config.yaml
vocab_size: 8192
norm_place: "pre"
rope_fraction: 1.0
attn_scale: 0.177
bias: "none"
init_std_qkv: 0.0221
init_std_up: 0.0221
lr: 0.000608
warmup_steps: 506
batch_tokens: [16384, 32768, 65536, 131072]
train_tokens: 248700000
Each number is 200 + 20 x the weight over its row's rms, rounded and kept within 0 to 999. Layers, rows and columns count from 0. The size before them is the row's rms in percent of the matrix's.

# layer 9 MLP gate, 320x128, rms 0.109, rows 303-306, columns 0-127
099,214,226,203,213,201,198,193,205,226,218,228,232,207,181,214,203,186,201,182,193,230,213,221,150,180,181,170,190,165,191,173,207,171,197,182,212,210,151,155,224,203,205,202,170,185,217,180,179,218,183,171,228,179,181,198,218,200,193,188,234,188,213,176,195,195,208,171,180,189,172,221,210,251,180,203,234,193,219,188,167,203,190,161,184,183,204,199,206,193,209,184,184,196,177,211,188,203,163,201,201,192,228,187,198,199,182,205,201,197,197,219,197,196,188,157,207,213,165,214,200,191,198,168,185,162,170,192,232
094,212,212,187,181,192,204,195,196,213,202,168,227,229,201,214,186,197,222,181,217,171,227,208,178,177,213,179,222,230,168,171,214,172,178,215,204,183,199,194,189,178,218,179,232,175,213,210,226,157,202,171,164,212,179,179,184,220,189,205,206,198,210,197,198,212,207,191,153,191,205,200,170,217,210,216,202,207,194,215,209,223,238,192,210,225,196,203,211,233,227,226,224,201,183,185,202,187,204,207,194,163,224,195,220,180,139,192,206,191,164,179,204,184,243,183,173,237,187,195,208,214,183,171,187,170,218,202,184
100,179,221,215,223,229,207,203,205,193,222,185,206,203,175,159,203,219,223,224,186,220,180,215,166,173,174,177,190,227,200,186,196,168,181,183,159,191,197,202,202,210,184,216,185,188,203,177,243,181,181,180,189,198,176,184,181,170,192,160,183,191,217,201,191,231,201,202,203,207,221,225,207,205,205,204,257,196,185,209,209,199,181,166,193,207,217,220,202,231,177,199,195,206,224,216,217,197,175,212,188,221,184,176,230,183,177,200,256,214,180,184,216,168,177,193,164,198,183,182,206,239,214,204,211,180,191,236,206
083,215,195,194,223,209,226,177,170,204,204,183,188,210,202,175,204,196,207,233,185,259,207,227,177,195,214,165,204,174,186,202,188,214,197,185,231,196,192,169,209,168,180,210,211,202,203,158,203,161,203,214,201,196,185,192,195,206,203,186,175,215,218,203,197,201,152,226,164,211,201,196,235,244,191,233,184,170,218,230,199,238,213,207,199,213,194,226,182,203,168,188,206,176,200,190,156,221,192,212,214,189,214,201,199,182,227,230,202,206,182,213,177,189,187,183,202,170,200,191,192,215,217,200,206,229,248,221,235
# layer 9 MLP up, 320x128, rms 0.107, rows 303-306, columns 0-127
107,183,197,185,226,197,236,187,194,231,229,195,221,236,189,242,181,222,189,204,236,183,219,231,219,200,196,233,213,222,190,182,215,192,201,184,181,232,171,171,173,224,188,183,201,170,217,221,174,194,193,175,205,220,189,206,165,252,177,208,190,190,182,220,210,219,174,185,207,214,162,195,209,187,154,175,220,188,204,224,173,185,164,203,185,219,203,190,199,190,215,205,177,192,206,209,207,201,209,215,195,228,223,170,189,219,226,210,221,170,212,197,176,195,191,211,177,213,199,199,210,189,193,197,195,166,242,179,174
103,214,172,181,190,264,188,214,177,207,176,196,197,194,217,200,232,213,170,219,209,215,209,177,186,201,207,247,246,218,167,208,199,209,205,158,210,238,202,195,196,168,172,200,160,223,218,192,197,183,201,220,202,198,182,182,211,210,220,202,190,216,201,180,258,198,202,208,230,194,215,220,212,179,208,234,194,174,233,230,233,214,201,209,206,204,210,193,198,203,209,196,209,206,191,183,203,176,202,202,195,170,169,189,205,188,209,211,186,180,215,225,227,208,202,212,242,165,218,189,206,203,218,183,209,246,184,181,188
110,212,188,178,181,201,232,168,152,207,207,171,181,153,204,197,206,196,170,212,232,199,190,204,187,197,190,206,219,218,223,219,220,182,212,187,189,201,184,190,190,215,197,194,191,228,185,224,207,185,194,184,202,215,193,208,214,224,211,222,212,255,193,169,214,188,192,200,227,208,209,233,222,193,212,247,201,207,213,172,228,200,188,197,187,205,196,224,173,199,174,195,206,160,207,209,210,194,216,284,197,218,192,220,179,204,213,205,197,161,181,207,233,196,227,234,220,201,201,199,195,180,227,182,190,220,207,194,173
105,160,169,189,191,215,199,191,209,201,231,192,187,170,186,191,190,206,163,196,203,168,166,231,178,180,203,197,202,242,232,201,220,209,206,210,169,174,179,204,159,203,213,202,223,198,204,181,213,206,206,165,185,191,219,193,172,203,203,232,200,205,221,210,206,200,196,210,191,201,208,211,185,222,169,170,240,199,192,195,213,230,179,204,183,197,177,206,203,227,191,176,212,192,215,205,237,184,180,193,213,184,189,179,167,215,192,192,222,207,217,196,242,257,218,188,189,237,163,172,198,190,232,208,172,174,210,166,206
# layer 9 MLP down (transposed), 320x128, rms 0.105, rows 303-305, columns 0-127
111,210,218,212,216,206,204,189,212,196,217,218,223,196,180,192,212,221,207,172,227,182,177,225,176,182,209,212,214,186,159,179,203,196,194,198,183,222,170,152,211,234,170,213,196,216,192,198,149,186,168,194,195,222,188,220,205,207,227,203,230,199,213,181,214,206,179,174,247,213,196,182,170,201,187,194,209,229,217,161,156,205,186,168,233,209,199,192,201,202,201,187,196,225,194,225,179,207,184,213,195,196,212,212,208,220,228,213,182,231,195,237,200,207,185,221,166,255,220,197,192,187,183,221,162,193,190,205,185
104,225,215,211,159,197,202,220,159,195,211,187,197,199,205,215,197,170,188,221,208,184,191,211,230,163,227,173,190,175,183,220,193,194,189,153,207,209,187,166,175,205,203,177,196,170,197,173,210,182,193,235,176,242,185,163,204,189,207,197,199,213,194,233,210,194,190,219,174,214,170,194,183,237,163,164,217,188,183,226,202,200,196,227,168,213,192,161,210,207,221,173,199,215,164,211,160,178,180,209,204,223,227,219,196,187,215,197,218,234,195,221,216,204,226,175,169,188,195,198,185,204,198,188,197,212,190,217,200
110,207,189,223,196,184,208,224,191,204,174,246,185,195,215,182,209,166,247,218,191,229,200,212,215,188,186,178,209,183,231,212,177,230,169,199,210,198,206,203,229,196,185,233,190,196,200,163,202,195,181,221,204,207,177,229,212,200,194,177,203,223,195,212,209,196,185,194,216,216,180,228,204,231,227,213,207,206,196,232,216,224,192,201,178,170,196,235,200,202,202,180,215,214,233,219,197,228,190,196,187,176,206,231,232,235,227,199,227,194,211,194,210,184,197,208,177,216,208,141,239,179,239,153,193,185,184,207,214